From a checkpoint of a small transformer trained on Wikipedia.
Training: a variant of SOAP for these matrices, 399M tokens.
Each number is 500 + 25 x the weight over the matrix's rms, rounded and kept within 0 to 999. Layers, rows and columns count from 0. Numbers have three digits each.

# layer 3 attention query, 256x512, rms 0.095, rows 93-118, columns 256-383
474528503542503489530499510492498514491496518520460527458500554514513524465523463468492493474492535517474476504529528486470504509525496469499509452496563511496501472513469469520501522526511524484471490483505495496507478482488595518523450502488457514471534513528484476523510490496491504494544475497494475470514532516484506513514486465505515517474490498491516516525491483495470538489541
498497455522492525442503535522481548500513499471516507479510490491481510484476495505498493513549502504517475514502518519499482470515489454506501474521490524502483549510492548519496511482471471496502514493478513512520528508502510489493497510471502493519512518489510518489501463480452524485522536445472484479496515528473464526523495544449505473514500544496539467512496494495451528510519
508518496522569489454509524509461521493490476464508501510501516488474468477515489520486485510497439555581521500495491487505500511499511571504513496475498489495472504504501481539498491514495514545518503484501483547482542508536522533492485536509512522497487501513492458482515472513527517508501523507524537501499482503541498501502492546504468500458485462500498451493516502516517491496516
508479494444504525518489526518521538510522490522481482493474493498487503530512487497505516514485508481498528424471509524540489481490507492488484549483513541501516500521481538462424525514511502490512469545467507528506483495498485516541500514486493517485527526482507528490490448492493502525495499500474488471476516468499536538463504494532486507503477504472502506528496500552480488512510
499491471504468535520480498507513522546491486493497476491497498499491457550470504501489516504490509544438451515497540519514504479549477469521539485486529498499489541488495475485494526487508469512470514498499493477478513501508513499540508498489513507522505539494531507523510459468530515476504513508512474523538503513511503505500500462531505451480494544481513492505505485480509455538470
514496533503528503506506509473526466511514513490514499486512500562522511506483543466496525486527509510528544495477491518497532496454459503505508525516491536495551537563510520514514470502495505499505491540487524519506484501496510510501499485517504527498493499518518496500524513492526454527482472489532508495470468499535522501469500498521500460496516491505525514493487571484473508498540
488486481511512537540560506500515468477528476489495511480502470502508503527506499544505540497531490488464505539493504533535466513470516484504483486488471506514503515518516540481495470479516481490490487507529550545491464511544470507446523530531508465537506491523531506515513505479504533477500486476486463511487483457494464507488507516488499525528509520497496495465526519484545459526464
505511502485472498505506489504487470495494505504512516487488494454487502492487480504510485460459510489505504505542519450513514520517536537486514486480465499496501467488478440467505483515494523497467493469479451464496495497479481518524510509484495498498515475497530435511472521500457512496482500471462468550522537505523464517478499492493531503509501550526495490464497480510476497452547
468470494482513503467520507520449421521537524497501527532547531506522511503554491468484539450549498483532506530491501536517493544516490442482532494472484527482526520509496513472505539513472516529511502507485572558504513499512495505503476499479486467495487501498499527528547479488515485489533495499524503500510507503476517481502498500523487470501558501502499504486559488527539520483503
489494497504477488462539487465509499496517548455463521488493516529494519553479491483477497517496513512489459479474502521487539484480476502528510472481494523484482531534516509500529445510469454483460511526476534467484520510543452497516458512529505482467498500534498475501499439508489538496517503508483504490532493514506505539509496515457474520453477522473494508502510524474532521537529
492492546500491495528475485508516449482496501512516472494450514473502496498495508496510492445516503499508487492478500510546496504504484520450482467496458489518455536490515487540538494503487538439518505482527512506512518502482461517475487490485472544506478465552497497496513545525524467483524501477530486505508460470524495491482500515494474507535502536518512511511510505534484530475532
497541511491487520465510514536515495455514509502472513532504510465486544517508534493516488471492479500509511508501524492496509524482487482475449520525458487500474468477489514517493459481551497502495489454494482455486466507478502516502474499514447507522471505465516528468488511522512486463513471524473497484465514518516514532525514474508480511554499514463499520499464461539495488507506
504465552481489509481502501487448489526483512531508493533494473484480545515520495495513508535503529503526532524477496495491495495495472452505473488533526500506485486463500487526491487482553505474526510499486466510526490498490495530485528507541506477497543514512507489493477497497516498490491513538494499479496513479519500507462505494487518543492470531481444487515518507566457492522514
528431500505516485523501504498462516526509522499511528500452480475477519458546509479494525520439512487501472484499456499495532510529503479549464526483527506503519509484494518493513477502493468525491482485527539497507476493515487482484476489495486482511496507521510493485532465524511530553517497489461525448524485519462490467503506497483536497504451465510508503514494512452474512507488
472472499474494491502438509494495500483480486506561498509489505518497484517490501530497519511510516510495485485475509494538477514468518494533496480487483483497534498508529505475508499500496506536490466507488534465510517488490505527515538506533540523484520525469475463485519499486469510486486503517483501482477530492529497515519483495518540530490508523496482499505485505520533468500496
518477519485499522462531489485479505482501496497491478483521452451505520521477493489501507485522488533464519533578510542473481480473475496478514521491500531492504475505437502472534492506502482499517479552496510506540508498478481484519494467456460484496511511492507487483480519517508443500465456467491449460501524537462493525524504514545493502488493489513539474507471497471474487462466
480563495531497487506510530544526482471484552464490511505487498506528464483472501515496512496485499489483507467500514508511508518487492498486465465483447494505507517526550486495496488500488470481484510466500520505516480502520460500515514502456468524505494502443512498507535546525523477455493518522449521469515493479485532511503487501533476464470518532477521492526486513509489504462499
468536481478478526493517505490481482533510501518518484454498479508483482454497477493506520479512496531491482536533488506494518513530487488530535482479510544504517503495549485492458545511542530480489493488524522478534469513447540500565539484517462478495507479450521496502529491533489482464505517523511469480528505505538525503489487504493489518507497526514505531488481559517478485465545
483473501498490494478460497495519518540468501462492491474485500490489487507499487515498491487467534492538504498456490494539514498502477502465489535497540512495503496529490545536528535502497507480503497486528529491523480504506521493507528513508525476498533463508479497516471486467536506454500491475473515492561523465515468470492501532510495505466456523539496516467520497489493521568480
511509516501444506483496537516540512437453486509484500458460502502513485498505465492497434522513465510473527519542491470515489493477493511505456497516489473493485506500488543467514496488477442506519481476485446504492514506485526475509514514492498495527510469506502497493486478495463511492480527519498493521478520510504443498541493498473521505473527528487533509488466492513537543501509
496530498514458473452485514506486516509464497488494513490461478487497467520501504499496501489491506511498453497501457485503478513533503515540479496489507492497518484453495499495460484499488533479526491464478481506497491493493506486495511502478519502513507496518474502478467489475503508500517521497500520508499513511459468512508507472454465510474489510522502446512504520480478516500499
487468488465463462490477521529498514511503452492492503520500507463487522459528494509501509494440494524454484522517519484521537502509525493450519496486498525499489539509494484483489472487563508485509563506516477491520530483502459500509458516487485530485502480539509484535506478496475526491500506478487509510484467507502482461464498521533501512467517479521519489446521528487503476496504
462494506521517502450530518493496528527501480535526531502527494518510470439545560506500511530494512470546463529522458495481498466526475507504556477501528507501541511490500549496487509499528513514481497483502475488516477503510501491501521507475487482493468531482526470492502506525483514530497511527477490516499482525523538512493496458526535503506512500504480483499527496534504510496496
491503505478462483502528529494521524481542498521521498472497520506526499511466522508501530505518508513514528455525528510504497504486532523495509498488488544505490503495505506483490502504492490508497494498495458515501570495482498488492493491468480536504498504521502513504464482447477472478484512487474470499502495490513495503516510453512476492470481480512520525495519493488521542458505
518491510517477517478565465460529481506520490496482480527502483518492481531523479481502471488482517502529549528541516503465485464485523479479506498503451507498470487537499509491522480517538519556523506510540501530486512500503474515489485512471473482524499495498452497523528517513491498512555506484475530499475512524474493494535494510516501473511508506502496512527487508523552463496486
490485486512500517499485517510492523500554562488491490506528494500476510503532475508497495495489480513495492526474466530476491480516546496570476513482540491493535484438477500468490516484479454519533525491474527539525528499544529493507491515520504500505516502525472508509512523501544468554494486502526490474531527524494514494526498531460493484502518545513451533476542477516539452517488
# layer 3 attention key, 256x512, rms 0.0913, rows 93-117, columns 256-383
531534482501467517436517509517516496504485507497440471501489462524499507449474493548489500519550456533544538507478505536491481556481480517546471487513488473501508523528547484516481480474459485479493538473464491477517476511437503477508534509448508476506497479481458533437522499479485511498473513507491520456512464480482446540490508501436519488472536507474505490517454523510479526470486
505510487513526487477490492483501515495469513495516481522509527525498499481531509499499516495479495519519541501489481509445496532516538483491508504504480464512512492487503466495482504528519504458470493535503533481483493502497522482499477515476468520497517482499520512517522490498479537506463511542528486484503489474559503502481497459495499476504470480468490492493435479485498492500506
466555467539481515542469481495521510522530514533438503499472487494467540458463539462484508528505500483442465482502470526480519516529433476517498505492501461491569543509500491488494494510505506484519495490512484500483530482484487488444522509489478507513556450482462515471518492464492521487541524546521490498497510517529525479527488510539496528475471470472476452521481513496459493490526
428537469493506494500521475488460462467512519486539509473542480490510496502543524561501539459524481490517458516513518532450485508518480511528493476537453469501473498513536503504503530491467480494476430440523506483458479499498490506546490472493436492513418488550509518538543513508507485458485550482512512539466512485540519510471497477521503504543528449530488528471504538476480516497488
511541504537507452536491472466531518471494518472525474538514507470481513518516527464515428506501526483509523507525505523484485503465502473475472484540503484499496518528519522489490463512529510482523490512573529528489574488471485485528532539469538503504492531510476509509459526517549524466515446484472490525483504463486492487519498517466505496552486527468495513516484475517571512527505
445534426472520539524481477488522544441485452518459476538503468511489466478490510517511476477491461556501495488506493468489469492515476512507482512489482472516502476523494500496490547457524501555499521548511515471548489500535485502488512512535499468507466513454498529502524522513479510478538495516505501497508508506512534501539516502511548477511500512487488515522502508507498455539462
477503530434475509506472527485464517500485476498532458518495563565468450477474520463513469497548520471474499461584542496498528507455507503484497520518509516506507463464501502538476522510511494526509529501503512426509550502506502478548529491523530475490475488512494511512495523523534453542511437480497510527484496567532533488494508533605505470553502495479487556507511425487480484558521
495485521505497504470512507506524532504503494542510521486506506506485473475447503506504496490551476455485518479527462502537481481522502490475509518510479523497510572479448562476511490500486466497513503482503488482515534525532461481506523491496510547518490512508488532489468500487497455457503482507521496509494489542503477544529481472499525502497488507529476500490506525518510545447458
510491484488481491536464521503437555517490479503531513528477469516503503468501523497494512495488466432495435505510489500473531487504519503559464536505484488496479504471524468509503489509484454539483493530555503443547526491516489525527500493505526505462485474515571490513495488507513504527481506485459494540510512542536473495514492492472556528514469449514492521475514506493525509477519
509450522511445483555489492492526460522504503499478474499484477507482515516481578491495572499493491498508478470458531549525474463511507500475533514539535479491464494519527512466519477496534501518465508506502495523480471498527481480500496492521552523498490499546503527520518491481476494457495509493527466503495474510544497469469496514530445528554498478517509511518489483532498500488519
511502482489529498468512447515442515466436508470477510543483474509483495517529520499530521534492445466478462524490533463454517481478541524502492507539513449511469459451473484529492505482480493445474462549558463523527430515528509481505472476506518477493485521506497488480484500555496454540455466509516515539458565522494461536509521508481504544490539508505495503473549517505547529492459
491523536493493541510510454498517464540494483562478501437483556532497499497446500460529481514485473521509507505484527504502473464494465488499503475516496518535490514479469550421462518497511471483505502514503468552478495461507471508486490496583582479539542506493512495526498528480549499502485439525522452502499516481473477527491522519517513516477497516514494525549499512469502418489442
517477483508526471472447517486481499490493475501517500496514489467514487475461536516496498464523470500538495460486520517524473510563521511485472503503450483504536548474495479504473495523482529528508539450528521484492515536491536493435521501506518533520469503517476518466499527539441509479493548530546482471492447510551519472479500513474509440515537451528510481487447481511482494463503
501514524524501487453458490490486491462516479510495508469506505454516506506509528487499465442537450494508460481470494501521467457463529475467529488503454528472462510484479507503537522505486523496522520516541485493571483510479463536479491510504498523499523482551517463479498525506493477503494508527543507524488527562520489501482510518440505536532565490467492446478542549485553526492510
466492509521484511479538467516490527493529517517475487424474440447498532572490495508502515449472469477453495515550493583499488479521504562481498551519467522492491467475482461515489439498518501489509512464504464491511487525525463483460493489496495469517513544504518519480553478525511478455487518483543510490484502528479512512504486492464465511527506500532569480500536495528476502485503
451511455521530473514498458535518491538518486503511483514456486515451533485507492469484492464529492520491516490444492481518490474566494469521525486469485474494557513505477455551476517471533486469474500471524446503479514503477521519484513512485529489510470494522500498471517475484524492416512539514535548498487481517477504544489519490434486526496474522475529531485491521533500527511512
504475514484493482525501446516518467541457510541461479481514505514472509546542483478508517540528463539441492491491515518493486534470492567529496499502478475496506462499494495524466501500527522500488480461488447502488497500449525485480516502488511519477503496509482489467481515451502511515500510496529478504555478498549475528548483522546462532508477505499533504508463472514466504489568
542507579496495459493464519466544487547474507520509516539452480556534517480507531557499480523526538507504502497528453482499536520472527478477482506488505511483498486499532531548465489528500486535469459501488494519530493509513457499533501518454484527532519524488487511473518472527499481550518452492547515515433514514545512480467501529460534479498470523484480485520516499494453502522517
515508508504472555523503495475450468474485518505474502540511447495465455505529474491500503535460516502509516514534519471468522507508475497501469477484510464516498513484488500469511473467469517503536497511503497489493500489456531474507493527505478515515487518545519478482515541491528570475497498502500494537496465507499523458507500468506508523482483545489483490523445478467542476486502
491495468473487474529502523546504502488523532490481511493524526445526479525460491496503517529491520482489511458514513457525518483472482485506541502514488541502485503527486498523517453486507509474504520477483513481544471494537523506529478478468545494498498486520482511462427512461483518449481487503488482482541508495467528457584503495560478505492467533535514529527529497491489504508506
513485519535512513491510509480529536485514491506508487479492501453479531499453487486504470554471493485495474484546498489493495487487519476492520480503499466514467501519496493499501518494533499491509504570538473479512496512502527483456517494504485495489511519512507530502548512469453493513507522533493438498488454479509479517493511460487497493494456486475459496502500532498488521492500
512497462479518518464534513526519496512516551482515484519493522497462550513516533486497495494476501500561481530478514539511439469473489468498495507497532511509487500522511447509539503527489531515500482466526486526483523519453515495521539542511473490511527496494528475509464479529516462520517442484454534456517522530452498520502499481501495538513515506542489453476468491497474500460532
521501476499524512473512510495466453469468482499468532496466525555494468533482525511505506432524469503480548478473532484510480497497544486502421575477500544489492479497493479516486546537492533546533481555517508515464498500496502512515505488470525501473519470470503495523500501524493515470507496484486514510468495525515485511503491523468501492510471486503474487497512510488521506524474
514531516525527453454482489499527499511485505482542483523453489516547507500512526462494529499554461509527457486495481480522491483535525481534499485502469487488469493513488536559523491507498481527478532530538533512507536509515448536504504542509487488513497504503503510508508484535516509494489531512551504551542444523533512473515484457516509509494526497472535487494476519539490539531507
515509519504497535504444466501523491507499480504499498506476515524519568480468550530504505502474498509482484512475471518531499501507498482510536495494485512509498495497453515473488547505520499545470495517526501512466480489520513501543517526483507501491484497522537534494495528513519452558525462486543453474478537468496499485480509501469518504473476523490483450526550494466469475475498